Weights of a small transformer language model: RMSNorm before each block.
Each number is 500 + 50 x the weight over its row's rms, rounded and kept within 0 to 999. Layers, rows and columns count from 0. Numbers have three digits each. The size before them is the row's rms in percent of the matrix's.

# layer 2 MLP up, 1024x384, rms 0.136, rows 183-319, columns 64-95
103:565544550457500464536387477459526462477492547523517480513484509489469449555412550576518468552492
096:540487443513447469507480581471512523470500445504479567525494486475535530504407451512465408553600
105:479638473449486442594474553561505487495475493443559426391436506528536516527506575488505427340577
097:430514419554503460534481589489505541450530536494633444606453535464525457560479517432448606568530
102:486469573541487484503471535454538481530534499526408560480492452471516490480558432491514557527459
095:453587501626392527483484542481513592588517391538495480546483585559456482528535537500505461496492
104:520461409528497469596543481442443571593515507597678586477481493603488542430457412555500496478503
107:458487523481536579452433493410390486470612495412492462506536456480538471595546426589399510420456
098:425472488483583537564458513497601521499465465490509518434471556433472499511524455552664494514512
096:381500531462481485468477502415513510550514566532471422570436517498448571430472514540572550491509
100:539517474490410459491473455541464498475463420464589489492492523500497468542481529568400515502470
100:458551451533539582483578488567487453583460466498496567404492470455580441518446448442559521479420
100:595480440459429560487456473554474574559512591567441506425440602502513451422531476536448475562602
092:453485434546406545475539547485496539467544394478535453497452547556585421421503479578481499486571
098:467429505515401407559528457528467533524538462569467494499549539429490590495450533487563530540543
095:487442440438441511519430541491537487501534471557528453462446573407553535549538558486419554517482
091:453498509550500473565519510509383574499576500538489520512531557535599591491458567509500473448466
114:562451516490545440509581544558517501502454545585493492535465448531475548517478528552479517519530
098:490563406501545517490470557428463453576532554465439529453441488481465588477462531576487477456412
091:537435468544451441552478542478633446480564517503477489509475420435525553502561555525463446479568
103:555516485473514532465525454578454435552466554467475554558552510530522482555541437521481514512478
109:486629507484512425485455501501481534443485515505409455493527409508489479544519534446491491565434
102:494518547505502565505477491511480624512539533617460503453475543456459457475475520545436473482457
093:553589562423458458462432599450515550517505519495444428519509549540512505516556489474396546487517
093:577567438418471562454381424396588444435514368460449583456375491456515410495560474529485435468480
098:563547550398618485496415544500508521532518573502542540537541620589494511546596425492556629524379
083:481526467552596437589574522518634441489419453616414586463571535457394471459421446528510632416403
106:547505403507524588517496462449518533538477524560533538433464506448442543532526532485572482387508
094:516440556570519458536507439549481444524513507427552435465515493533495449480565425486438526544584
098:478395480539514527467613566516507504477447570475435492483457498435530501440511424618502529563464
109:603527409522478539440548448524504523539597559528452447529534438475573572507524551483542506483475
093:476381514487595486470505516542463497386485504492563597524610541442570449561502524437419523473523
104:487561536485510444518523551486524535515540486527509604487473560547498569496458493511434517503484
092:521537598488479498422528525449494473392461455527464542430580522479484456487434502614570523528464
094:464509539521534503385425465475532537528534491549443524569594530536499444584527376461538486542529
093:443393471460528504545520517596452529409568448486642476501510462460496395565522480458536542628405
101:544438518528580419424490478493531486561504381489569539467533441478488477509449522556569427443494
097:466543552545551413543498496419489518478522519499480464579525566445552439494460502532481521517482
097:526523481538540585537542479457525434547564494538528480452573593471528440556493556492514481550391
102:407527458425508495527452446553531540477501580507513478460475521514580552460444529586494498396511
091:462412418475579441521566491512570422506574493513542536518490488494535548515467474469530542491585
099:622425458454458423574528513418572482388490531494448433432552557564601529603492459488562545553584
098:487481512544559530610552459439500506483415512582468406576511612513463458501513536497505480605543
104:398559532541530492447447561472438451563465564491378505535450488428457419543459557516514507511476
097:466454379503464508561532444529530512350575510535533448474486479440448439395543571466497448614490
107:453454439454565512529449476447488484554611505567487415549476471481455549590444450542491454488547
105:487457424495498496472554507500434466591602588472411511511564482454483518429454466493440511409502
111:378455557488600477501435519435581460460493516507532550460511545500436493523390515505528452604511
097:551499637420514553507512425555537518495506540493527508516453504569530574450524576532398535509537
100:512534441569426561505436470602438525492509553513488500459427478493520440570547473525542474497459
102:432472510479582489577501557550499573400602509494445419590520451472513455521476579491458432540593
103:444531478465459457454471480529481533458564463532502519475527481425637564529429538520489549423533
103:488415410491459614484597568562549436505486494467530560479500482504454455514597524484512605517487
094:556469497477490423551473536573490438533507488490510497507579595533497498525419549497445483480408
114:488475526516514440518469477547494562465488489532530477531535509580516463568613531508502479493510
107:447439573511491458421404491500409535463571491597449532485484595511506564569563540533595462365481
096:446571489485541469450488450457482518556402418588519501480497521439555501493483482483537512526509
105:534476398443545524411490472522440505471455517523560639634572478492471561488485443433527461562481
105:476465495510493644476457502532479559513434354393504472513459531515482474511491484540617528482470
100:490494434540538556501471407500466486520415449547480554483538547581530574525460552581491531509439
097:470584593586476437488571555560435446518611530521500537523418492513510400506589506469497459494469
099:361485446503506449411512451532478390550564521470603505507516502494483514465443536554502571488463
106:530465471488371521411440553508486387441424554396383524526412599508458535592533508457452487397564
097:555491493547516522492523445493401462494534464508569517466529374557551435592479447485503501429484
112:493470516448513478564450484447432473558507438522508482600440520559425425512440538524498536565467
107:446446463451485463520489512495507468445549478518501608532426456610459528491490562514476524425452
100:477442532523506541486508477498520466474478438446504535521519565478513466559491544481547480588444
101:493502611529480519499464474523530480585485467482474474460556485454564472499450469462587387445593
117:483484487536591535505478469524520507441490471532563584520638446498549457466556391475546453500534
107:480487518577461448477492494507490473489460585528596546472567527533551470649437505571495549545381
094:556504498434495596365513495451507549511543430478555508587476529520426566538466557453535507432404
113:531505495542509473566488404556536477448524466576513465651519509592428480469541476442508510384552
106:511528464490536518520408435512465521525515495447454598464485570531454461464582559446568519492487
090:536509485401588417394483533509483439394482532494497582568446410431495511482561629528487492512555
096:396499415570595466535504414486538527507558467503613451484567493510532434532583408418509517561526
093:541500518566533516564513532478576437489577439515403365402578522412449488499557497606366542509447
095:493562517475534531548335527590486484438587527465521526489484566489477523486474572465559430538539
093:489458521606497587525440390485513625607504573545469482503470537397506496550420470559549437439544
087:520479455544544537519465471551546560509535516580553438422576488458485545393539511516511454468548
125:558534449563422471441477475485543509434426496464448614406426431535492450502441503430492365522470
100:461420457507557431467487519497499547566488447435519412505550498528528419526450586478468468546570
092:511451514543339543545369561530452491511403567545495425501522391472562491444553499507502496562517
096:567577551484364515410494535520532557478459463567579508504593523492449486432499559546470480553515
096:536418494512416562543472528491479409474478459460384487493540537399523511491421478488507564521498
095:454411416482571499524621507461453433487544502549428521518460506565432460492531605491490543496466
095:509607480415551489531486504495534516508524529423509406465555420465558445539515418489496519530497
106:466504548512513463559565538441516506428577391470387567406527484511595450446444430555467464648496
105:540447454477541553487425432347434477528511500528416529495510550561453590548449490541508490534576
105:483498420525499524452429437487576533493463467515492552595406528572501473445392560512486529487456
094:529470540510449509597578561406423491446507517507577491513535511535563449492553543504524589487531
091:479599503420533400519452538457550423402493470546455461564422478440510427480502572478486528570532
099:478494576555500561502494564501562608517547596545513474512509543465435509485504473515512470466495
114:534586559475509556576494474502612551487518532491503526533446515479414540550462536521489534569540
105:539505446482498466530457462510571470512456505412444538480534557535484409392437517469509381457550
105:635484425505560505508497489521469486411442467530549528474530529548574427506490517569507569522537
100:582472521497539549574453540451531512512534487464511487507378549433433540526520510526530527561429
097:527446537496378524479508501530464521537501417564610520492596566427506532512537488406516463497578
108:597536444540506553621470507531410478553497517484530511540602366552524473440495483530436456519456
111:482525487420562474565574507565494545411437445488477591588408515518514520466549494519496487582564
116:547528437407507410478460502435454463504503544504501511482452511503529473546497476528527461472446
093:499448504478470517429500544496457509459505474596587566477512473430442561524513569439501546504443
103:547425462499481425522485595479573581474464437505442530508525555449465455446543524531458527545456
108:427471525476423555507536486484359543519533471563482570409434473455491465521497497481396419549517
103:548440432494517492535420481452510471537612456595463438455575505437494502459548415526449482468479
098:412546493463581526479433633503512502485441409499498573510515480441563409445467509551573594534500
096:498428487479418511461580452551477504460457549558450429560507479564475449502600586533541480467509
103:491502487492483460524555537622491511518456446611571491585487468471506477575499558489515488556476
101:526420555499494520562467609539503553561499432468499498431519500450555545489500500586484406546502
104:465508545553497472436447550485481543526443482477528568490471516509515487561492542498429566443437
103:482478518422509434444527443521510515513516507369559447551534451439507539431499445367443483398546
097:456518565418508456546527573485471448581518472435447542541440529567470520547561480564496565518517
101:438515561460506494507478520451441521448502548444506521521571423500438491462467649513430447518494
103:453591527560445528553536502566507529580555550434494460561373447477493495507532498457567489516488
095:430563530528446544591454438537442444532487514466482540443430458537483504553684501523440515497493
121:502528415551463468566482598481571480550488501451530609454526477452495545539508489441493529456440
100:591486489484478544441455548498443416519470495479493462499457498492498548475428485545429501419462
101:553525589521498541467603554481548451527466442517557491486446525419397448457417533506437493571482
100:500455550532579576534466565496527471446512475506473508551484456458521484568551499504591515390550
115:459523517516456432564520463527485474460509424514497439473514651429522496484539586451541519514466
097:454559509456552521464444438404571518560471455533611382388417557453481498551525471474540544458408
103:512463446613505485435426483435549435439518492576520446515484562495436587483512482447474588517545
102:507541477570569633596421531499593500443482430366493522520389484504562578566459492553589469423582
104:484453549575469533469465395473542480407506498468538564362454505447452525498565464585477464529540
106:483522417608516506495470498570505586415454536481505558465533532574493486520471542523516473566459
099:531489539446501472441507506411475468466464502454564491495539511571452530509571451528542526505537
125:511532425323501496481577512403542434394504423514515449515478465468547511461515500534453559500493
104:516583473500434434497511544430447464512465508372504516460540399511427519461445524520509470489428
090:512531493513413535477495513547558558502443495562525515463507545494447563501528460422551567374414
093:436665573495453498534503454423429493535567558488363416548556562598609497505513493518596602467497
103:503485511461495544582506516482484503535570494618528486479494474601627616578530464496497537501585
096:515539574437530479522492556605571473521554451552499520592414537476510464493588497464463475531493
098:461531521465444440434497532521500521603509536625539463579533443554433493414427471438449500381505
098:506575528533513486529492522497434446555503505498508512430519532526545527440502456467533389430604
099:557479536469514533547499570554414492598442486497500454490474468535567463581526602450551449510475
104:488585504533537483525384522422523474519483469430411450507507500537436531437482454436453443449585
100:536480463488411528530553558562540494483526426484484535553482524587516447463463394486594524488418
106:468639501532543525559440421597489419542495500482485409527542513514477500466500400513481494537515
# layer 2 MLP down (transposed), 1024x384, rms 0.0753, rows 183-319, columns 64-95
096:585546525477552482517475509584596570527502471583540523521487458507508593517502567444556537409594
094:474468535413493559573510450475495557540519542485545512442441522470503499520532589493502557527489
103:439466555429423509418486575519445514486486483402492552468411468451481478523544546489538545520454
096:525543502414498589469513490565518449552462435525490509596480555569448517441534485386498547513439
101:574550522554562628470454520499601632543572473435512421510526501505412483567526522520499607390489
098:535554499499448453433545446512456501467533456541454467477500542472584497449516411444440476464507
100:424510524531529491500574509513492421349485577609478573454471422495454450556564489454554512544536
107:544572472519542500523481488463430477498453503488462482489515429601587478627429495508535557598519
100:524506465485502502507476517587532530504510527546505422535556477398556571474465437510518508522489
097:617403466403428500450418491496433482485496569504437454424576486509551551431494473494437570514553
098:371556480441509462518512490531556517559577556370445421576488468434530521520437558525494499522508
100:550575550570552468489530489472558531487385518533457485505444477534482600506520507481553460519472
102:516489508498433510470451481464570583418421564522530534537637539451423461551442520514578403513475
093:482512479455404521481534522497434418476527572486527477535507447436594573524575651476537519579538
100:472512440431486404573551480450514568479520496414480487522509518413584516532429512515459517567560
095:474560581450549493512580510476578451517413530447536514556474566504502486562522519460506515489549
092:497572488556444535473453444378575469552454541399479444428586519485481526540478497452408467490474
098:508423555584517479546437442482534430490442577515491566541571472600392551543441514481437531477513
097:483496484585482509479491516499462463462486549524435530494606520512536414520583513478484494461569
093:458508520579507604466507509486474579455531426451410431536522576514502529487470500499438465502499
102:549422490495465566399482516443574466474477490480618478497549426516460480432442467478489472516470
108:417504570443478465469549489512436385546473499465549440473476397514539497504482386500496547473438
097:448465503484492477449456485475619424497498465488486478604522458516477596473545508436549494531504
098:516438479488505510445524390453501476525533473581575500507522496485593479564465453494451547425529
094:448505502478491494562516477420424501423477438509526404516490553453480565451455595517488486433450
101:529461534482565486441553446465555485539597469477461503586503566529491590505399431552485431519518
096:465443424445444510499500503428501473441540564406471440480534487461449454519529454438536445542472
104:572516496604559541431488449503471581554471470503610584489634521461333513456548548465455450444450
097:469369533490566518416540521518323484399459480515563567535519485511467510546555505535448442497500
100:483478499426411497502571424572551452584469523490546497428565534498435468515436408427435469490468
109:539513479568473471488535568443507536460406422390606527423471489476551505489437527442583547457418
095:513520543383464519554477502440599462465580475460503448513487491450487533497492542519582563521499
107:447580519488522478573442493518468516593491465568448591518490428537460446483526465470461372519502
096:434557408467512507505471550527543420527487514490423523497475450534519443428527483529472446458566
095:442418509559547441426507511564502503549470595491385501532498499487441510505475449405472465542549
092:455454457521456461489450492502430460457510471436570475586526442530473533443485509424486460502539
103:573585499551504430488514468424541548457465428440594543538460542547539397500514463561505520501422
098:512564527415459554549363560416436479499540428496630485516516523506518492416521430562549533485535
095:498494515504476501491494421498545467563514610384464516519381466502432589554428489565496484462592
105:540496507571558488506429516392562510543463491488576469549506471491503483505562523551479563486510
091:473505404465401479543373558531396530409477538546488449560524544574566532450586549524475449501538
100:400528475464394554568539647495430442427548583463455470515521506523487489547502528470468488514495
098:535544503517530532558452472480462494495462503530464452535471558505529351468458550452447510504473
099:507508538549466465515447480452495545435492542492556495529508575518514453460466514532576474498481
096:540435426564552533471506499501534530447489556465385507379476555554522468527512403462422448548408
104:469464474562623489508444587591507474436570507533474531479564443535534580437495503437475435539507
101:459426544485512498474509449495499513476474451534529613466479481490501471463434440443469483505495
103:476460402494501482512524471474592495499456493485594484518456574546544470589530559493475474466461
102:480480476520528447471471501464492562426502569431448540508515515525472469426480536474475501511488
102:502463503445521555552473437607526539551554506455381489508499474511476431449539471466501482523452
095:504510492525519498514439514494537530450476499524524460519530527563477515498440519402489574575459
103:497477482485555446550570533435515562447525554469512467513434402645491476438539507441451453537497
104:423499471426539539414501510452435525492563460422603459503579556443613499501518559476519438483525
095:514562485416521508456591409360519557443490417450512508550467465513477430503480461565514436541540
113:483495415397478568542478424527509530545413409487480552499545545511506502511561372503441559469491
107:582484491476548490472438494481331470506461476591528477387542436512516512471537484522526468567586
098:562470622476520541533467474455558493527503487538475485539525486484404550470451472505536526593501
109:546502479493430534507594453460406490514425395519554575430495559513531474581473403510435530540479
104:529520514511535531483427540504513375491448554535507515593534496597521455536497462549533511520570
102:592487489471484389503537578447551542489468538442521577615431526466451542354527618417600484445516
099:536450487517515513594530451489439496478580524511524521429411565568518454482529511433530448460498
094:542536479483551399567472550544466491462437472493565469506496480465495474510564507487402506519500
100:519486494467587470524494501394516484528508458600612499559509403573507395431504547531474489461413
102:500533512563534478502467515555447366446509519484539456417479505553568544589493475430371458479402
109:518470471575462506504488468445458489458481531514599470459531436487513525557538517570565418503475
107:566519513451533515519462558497436486409507508514457454513486573499508422574473502586520525475484
101:479466404542493556524473545556531535513477520522451430544496506460487521567536554486443517505502
099:443343494516578518452572411431575545584506468520505471466523538497489594464514549497405471503439
112:595510569493604487462592420552502461422474499459552427513556446533411452457495512459514548530481
109:449554497593434541482484406503541467478420465540486480456469462487502449558483525513537519448428
091:498518640470421445542524471543503460456525475553532525413472418487502507495468479427567477454446
109:446426412490488467566432426445542556534519543484635363577505453533462506572550485477468491489529
095:435502504550508531489422558494512533588463488404490549479481413520507531475475578503426542501460
094:461585548580524429586478432539529562527473457507528531522528428485521489564547358506483372545497
099:427514450571448547504516503576441531479563486473460480518533430584489534475534440496550528525480
093:474419550489436555622457442504580488487539515500419438453554511430473451511514480576461526493523
095:508528562468518523435585445598482505461522494546529405482468501468464475535539539500469485436360
101:503530417691570422484454446512455489558507441528455539528503594455546511537581516462469488492412
100:490447526433510424520387623550556485510455514488522542507510405517468506430535469543435427446640
120:532529429473404481492481612521454490571508566493524517445409573507409595541480492504511421485523
100:547577545500448531500401501442451507508538488520499503487618470542566450540508541513534503548465
089:482522474481618489461486376511451569482500531475518488511533564562445483467482490427527432491421
098:496480505390477450478503531484537549455474425491531501479581450508405489375583545553526556562503
095:555377549477553485566474413540484471534532498538555484565560510595546434461497412537469479490441
100:411429445549427497543507512482429512468523498460583517486490546443497492578461474441453424487444
099:530425545547503432400508527433573477414547520485535546528557419516424469492524493523512460539513
107:647601475565422459511534500528473461414504483562455506523516468546423427533529448468432555450515
101:474490476475602554506546518519526505503457525581550452576398456492527492528527559444472561530507
106:583495510438463426520559547557472477540450481452508527422463531457461491500419440447509525523581
099:525496600524519537513534434558407546483478484502501485532496533512437489430541503511461470455532
094:474463445497519411566533473494555545520446449536539489500503413519489474614519523460520400598460
102:547488511519607553528385530527510536470534488574519535482428585471523553524466510515440485483496
110:431564532537561569422470569561614463557503492469545532496504492526465560583477547568472548595376
103:424439469618553464510519504427494490557504608495473560366533554455446471519525519401561497536487
107:538514509526540587459557541472539423463502528544557585505403467557485504449445569450542397494538
102:426507510517468428498457525626491517430532474530650501445623414505507580440526566563449590455510
098:467504465480524402508478446468491466493483472540610600497573585430535445542555455475492493588471
103:449558533450504546564412551462535545555463500570454614553635491645466441440552522466521515517505
107:571570518567463506564610479447550505501508500475522523519496451491476555436494431505446397536570
115:540458508534469502407528573518414556520545530501423538448490533499476447516513516519471437392450
099:493603500516515475517460490481402436438460485454509476506558409542512493479542500512462435495533
105:532469420506520462556493497454526549430522478452503516464492560527583525439594400499451456564477
105:450512586485500522539576503457523516550534433472490526495529447546528438513453472524491532488439
104:490476543430393492464554475424498413519502396512504471505418617495554534519516491492542478536511
096:569519467508441479556551443574522495491566529502506511484443512477503550421428462563534496644520
099:536519473429470469490579490490492511369533507457591505552430505523515446501452429533497438530456
101:626453502466589501467416459546463514586490453547461484416434519439497464532479592507487461525454
101:536560479450513455535506501496449422481447499587484529472485492510571471578502479470507479587459
100:522545521528465465529563556509509466533612446564545491518522492529538472485493501381557522540475
106:496468495556449569498568482465459439504428522519529345449443526535502484479565472506435520535431
094:595531567501533440481524487562539640499473498563503544339529540513474530418539458483470515558476
100:553544518371501441530513473490399494515414472488459527443392541446506449585533484502468504513491
107:428561505454528475498528559444585505472441460454497426508580438506551429576440566561467571549568
096:594500543526530505533449540557518460514441489455527528489486436471573491462563494560508528513531
101:426422434556491550438449506472571495576482521538495517552534564517542535547456477488520431523539
102:541504483575521432508580487501491517542471505472487546518485572505549535555574517396426543481506
104:513415489505484553645520576482498447449536490586461528520538388455473499550447422500551463501441
094:489457471437490355525492513540445534459560399446350492455487382538486435532418517521416480585544
104:439449440430455500548497524492540468397514491602429478438573558460558567480486512623545462503460
098:547499413515491429468512537529509478452566419475526597500465566486546498505492529513541546460476
103:512526578507454515417529553533541388472486458475467486539440509461460450452529521493587533594524
096:533516430510464405502505441547476546566536508548509477433503528481568439476552478477475457501480
107:528528480480430491471566524524511495438540548523516577546585505435558481558435513564499554464484
104:422559509461614496460429433511483493475473556537547571557481435538473455508595477502459484572547
097:556467443519517468472498445481555550525483489509388475481494494491566475491443449509426542580486
103:540519445464465515509532486449528458473418483412444442527518490543503390519477442506531533499528
107:529527505514493492589494514490492491475491493445595591469506532499392537518486465496558614522502
096:429516490467474433518443511513461442524496556406469519556516482521499499478451509566481539467485
097:505538458487534445506542461515563442541442514472454610481525546468561396508544543426563469505550
098:409534508566571521450490555472551459508460485438464462553462458438492497411508455468572571489495
094:439536493526502428499563510484465499461495454499516557488492486497482553460472497536435447500437
098:522512521471455519514584540551507614434496482396440522470491535543516505457541516564528536503556
101:452406543434461555512533542499462494487493584438582496586556556496413518526462463553433484496472
098:513432465474526529497531471580511652560452424476488498551555518533555544450418418423511544502484
111:550386514535485554568483466589437497487538482529509510560531569473416507590499488545412540507557
098:493576493491563500421440520442532460539556498503525511580574539513533524515511588458483509542551
103:577522604551591511581500492518486570588450530493638523548447458497492402384538507526523555447509
# layer 2 MLP gate, 1024x384, rms 0.131, rows 184-320, columns 64-95
101:497485507622506570543459432482484572545489461562554488454497500517467506466592526492474441543518
108:537478556482510547507468409506512525487556459511466486509591614584577511476494452464521468468455
097:488432492444499563497478561577557585431458463493490572464501582519439396526529503526531488498492
098:430453450470591407449448499478529397531456519548503608548537527441506400457539512508520478514482
100:475458521505593622588503504451496490515408552427578542577506466500508487491432474545517489467435
102:584403397437527537507403549477491557559580465518537403519515535468436497449455554560501522489379
101:474487390490553534492512514529542463537504460573434498492572488450430490583549510525501440524400
101:604489577506473499568565517506440476506516477584521503461478528588471461447523469497479631460600
100:491545460505558480525508490524580582569498456416491460607498497498525451473585464549505558486574
103:439428505465457492515481505544532421662543599466442417498514363423530504498526437500464505453453
099:560528494488516489479475546537624488449514467479455490508526439522537527511446563416463572568397
098:454526479461618462425566448497432564497493384471531552540469468456448439561481416550611522438436
093:479591499534498566524513435669509553458524597556467429538457436548522415526450502537511476500555
095:477531526510589407579411531483502571498470502470545525505559449461522576464501456576444486560494
096:554466515551552608473493538420457452384425481501532518573531496431436452518462567535450550455552
094:530448536508453506434480504585533551602468513523511561505450478507508496485636506541545598520430
104:501485563512535542476377449508493451545550471559548536514545446436413564529460414542477568471482
097:483559459526479456462531549568572520559576530465427480499484414447449487478588452497457579460507
099:512574420549454457615500536577444524492566423456466471486485522473493533558546514564523486560530
101:494524573544490478463536497521554432428519497497454488528485458493514528519633594455492410465631
104:451521559506558534591576498509414595465505474477489474431489509550436454427591501470409506606462
100:545391489553503439466443479529554518496489533547517544451435449479542435466511576547496544462461
096:493447511488485528463442435546528522510471409489625446515480503439464549491490565441473446494434
093:571427524454525507464476557446468462416514528549641493504485520552411541552542576502454416487542
102:445455537478496471524445478487484479394502468546539524527490380481448391474592503503535477481443
095:393452513454443579453461499436509574509510510392497484402476501516501541524544463448538437535532
101:532484429452447456508495554554488501486563497458476542544549500592483492490512524533494530576391
092:491478416504525492398575535436474481459493518541577606376480453488553461523468462483513506535349
099:478512518583510522484443547561636598459517520540455507541480550386513483478524563484564525558514
106:588472468532450555455442381530473517514543516588510430530553454471514517467475532569538529425533
103:501427526487481479541496495521447516569471468406392567556390399441520489533430512630581532522462
102:498454448517619394536540414463445470519508515446453480484587453564483548505562509538519455515459
099:630523554457443485570571465486471524513561519484528487439562493514531490513436564421492462503502
104:512446449489391495486683561526579573507405454559474489553584546527489501402441532472453437454483
091:495543450545500476518426429519488520511556428489474443531390478472475433528542470521514503516585
098:542562621449496487492488386465512470410438455477481496498546509465485574477535438480565554511472
099:461413453416426420488514497498542589496473426471469541556431549545518595523509407570429457449589
102:522578480591471548448542434464572485504514522554495558572451533581515529479477471466469549395551
108:479519492476494513491539532493534504416507454495518475448510538481552420483519448418544436443414
098:530473455507452416482456470542552532486512588483568462504452525455506488448581585453491532414578
100:473439420510547416446476535397534562421480548511506467506456498563443471440461461500449546511521
100:565271508408575550464475451548489498452516512469626484527494424516417435533486555563437420416433
102:500440416481531445493562517539530504540531515389466533485441501574501403515459560494582516492604
098:504481508540536523500388513510480451506537480509481520414510411553487497463568610562432524501513
101:544526459534437525508513397525595511517579506456491470546412482400527465524529527614547493542528
099:398521470410459502527512506421563503465448494473534466551581502514561533547471455423487461338440
102:496527491517554467560476493525465496511414408441433463516591431452469556487503471533450554504399
103:506505490561472475465625512509422503535505477539477551540448602473529581513516492484506541485431
123:599433387493532480507557439567476540535484513515524603511475483479558535559542488429500546628464
099:470537565549529523526509525502464543518409513546437580510477567479460550532557444458585514556508
100:459459503572513520547444529568467535536461506440531523527498556499569486540512499535558554537610
105:506595508572449512485554510523480540527512447545511465540525527430574490458534463548589480522498
093:470495428443479500487418506430472597528435460542536485514566463537473542455575410517510521562561
105:507598480495487503481579491393507442447443479534556538561484495463539521479483494460476501557501
109:452532471579499442478430505539583545587537506465485570477458499512480498584485444555447472509458
098:480456497514478435485614518434437500479480527503512514491477520410506544568544488445423519471507
103:512569404493549450495603593549519495423452433507509507421445467592467479440480579568464452517527
108:538517413586527522499525496522507497439499480521492554521580487543416489443529451504508418512451
099:529524501556529525448526438434580540486531449404491478522450428415546504464457421519448465509586
099:478550489537468544529429493410543534511523475449446551457480490477470552395543529469580537442625
097:524500455472534491479517458446501541541575542566468475416605482550521490507485464455579377460502
105:445479480474403462518589439456497445569527556444505558526471524492577484424497495529479458496401
104:511406514478525505512542486536552517534516518518391436507573460454401536515516445451481504524554
109:580491491477534489473520464586448632474577498547469501453522519509524574551564498472523459507470
101:560445522454556530445442418416470400469573609334489523485487508509526533440442493440503539469366
097:518535528465416442495476531563483500563460438533538459408483526477533594461534542438523521475460
100:457447475538433470503535502496601429580509633609434428458496478446444485549461429466490464434596
099:552530613444561499448522489508507539544426505439511521514440494497448527644432467419515496575535
107:450544574464488532443549464455461565532509423485454497505505567553395534502551479440465470469516
104:556401531551549473403436569553487510567459546577396495478436551456592477500614480500469545536416
102:510553481495430500547449472511536500475525556491507513465470593424424538474472407558565534479474
108:534413515490379490431565445547553419442501511510481512515503458523491447484524577513453475482484
095:524505504460539565502497440576428487627514419529391525482516496472425478591519473606536519378460
097:495495445521500463463440419500477568468465434589519467462471452516518477514444411514554457431421
086:521522515581510493470558493502503488524510522551449622575506456516575550546515539642520472471561
093:577519526492494517408439425439457510495497522582516462518541572469424424530487503507467547521564
094:569519612506481503559546411459502569490459443409499466413507518463491477525459389474496542457491
095:522475372504535526442423456540422539406484468435452460439548449477445475501532379538537545466611
103:418502454514512459522450403515513433473563463503570454550560515469467483521445531512536473638506
106:502540523473449535467444505481563475543476502450512480459485569525477426531480414504442446488480
082:514494545502475525473400519472512477459558564484440550480530540532504480359517566569472425505535
099:424493487451523520576490504556538478579521479467496427592436488513452551418558494500533421463490
100:488463519527503431556451488455514531483524507518538543540569504496500505500521427513551570519531
104:459497601570394525590512503430449480479524552496434560541474606403491462521490535638511526540462
097:465533396560487452526488473475485530499456471495529483537517494415450500476516546510486496474445
103:525513463570544511464495563484531447472450519485510469582507392533479443414470515626562596537492
096:487484463578505452503531446513553428490481532530542505471461470504433484619469528498514575486543
103:403464485586409404488563464508425591467491595473452560538425422490552514531452485562543447471468
102:406549535487435463499496582470535573519521590489470498526532478449414499542493430472424544472461
090:457468460464551462470376504544509556503497515401413478630451535546514461483538417520454484465532
098:451522523405484457499484616524499466516503546441568511466504425522480463426505533503568568517499
103:560514625575517528432510515550493569477465470560519410454661496484441360473536592449571610595494
110:412515496564504490408452447463426456505635453484445512476495537440568437627621480451466513585453
107:463496475521471548466482534467474509573563498421470464460417562462481505477464517536533555559422
100:485452519482433489499529517495530560577518376503426445510540546507527512541480528505602440528503
095:528549517422472459430549511538536491560514515534498511536509462511524460481462506499566491588493
111:432576480508487480438499399491432567498495468488527504465457381484492510578481512520589488443421
097:498492482606480471534541452508545450589469456438444515464440547541567534572491440448509528512434
101:481472485447400565555473431501459540486497558517490591534565459496522483538519500471497497493538
097:532614513446465486426470503513416452572506547480544558541547438531446457373520549597427438515500
101:453604487525417468436480483557462483532455572514482457583529456525426517475410497478400473561546
101:560575515528512472477498587463484426468464486500508429419531457432432518424528406417532524549534
103:457596491553527474511567473548494527489454539539591622549474531486531525430476487456492434506502
097:387528569474420570467531504542494439574469489530517523575512499496519460515527464474520515517500
099:561569485519495448610549464445509495358549524557453483526480483408344427458530565537519524486580
106:571480521477447467475486550393514567558424437533543516495475474525462496472491469502479522419554
101:481451511595413520528521373532525575567417486508553502481546514634496476446502502403520482520531
103:459565497516519530635570521487512560510598490442411517580465524492492497558525535518594431574507
110:542496569483464496535509469499452492550570511470546435419483439460527572419547427402529582583554
102:532513491612569514498516547484562536550538539484456500474511473406537509456531419512483461541531
107:471422488519502486489464539517562539528528460379455543564535557464461527544532476476561535513500
108:451494551576524528425487513538539543464576625462440435507531464507550527511538491488520522484535
097:546554490387467489500510410546566546576454527539493358394530627488479553495491474496499491492491
118:439525418509436517486491543527535444548482544422498508542449484453454448530619484530461429552499
097:540532493470454563496523477489619542501515439473409495497511505495513590453497503528589507390513
098:490542571506477466479537458477472498492531478498442507515489521550540562464427578594467550447447
104:525527539539460570446445441503482573444439401488609492499492484472503519481459480561519473422535
097:541513587558547480471417525366451544522489539554400502427418485436472503574394432624383478450499
105:520618504520467494608551630495491587490489509556406491512501375418442504481553442488611509560648
105:528468544531464499452566600610522511530538508433558523510496518458540479464439469560541486534431
105:506527514438576520488557484471568570421513508409467526541443515467460514558536540563488544549387
102:517443493445522444477433518525550591464456552491455501622547471508445504519442490490588494370512
100:460498432508566493492396482536476378497535469459555551522450447525558434485535457568546528518475
103:558514458472501429459454412476513527528467528520431508506498529526568497459622513435449491480495
102:536447600498518497478524405543443495490538483556557489427538481607457511515432479482513459533538
095:531433588541565555508521472485557513508484485541476475420497502478451499490542486518479531453508
093:540477513556491545499477496536470473469396454610482446442437517492602491522474509500514525514534
101:548477440485442540496491511534515514399444496453612496499524471535451469490531564527483550450487
103:473558490542537490548504458444516543457372483479477448519518485546491591480467536516586409479540
102:371582509494488398401539540500477488521403530430480500552534525549556556449521408507526534480532
100:514484580448467378449492481419414484428504464504513479548531561463558479482469492521603528487537
101:512539416541520523381511488428510462486492520445589517497620529467459488544531447495486665492388
098:529558515520516539569415447551535509451457482577475541574529537489589491545475424414559482536480
112:426504497498484520501463434452583390471482471517504591461525559480474510554453403487539459466488
106:493587433412543490588517487451544576512531479443494478512463474492423598579540506495461531497522
105:516547494470482410547514437512516511657420491475452464552570494544545496459406414531484540468446
102:580640434525418459429529470531549482567439506535556514540389468347547443559548552430573578464513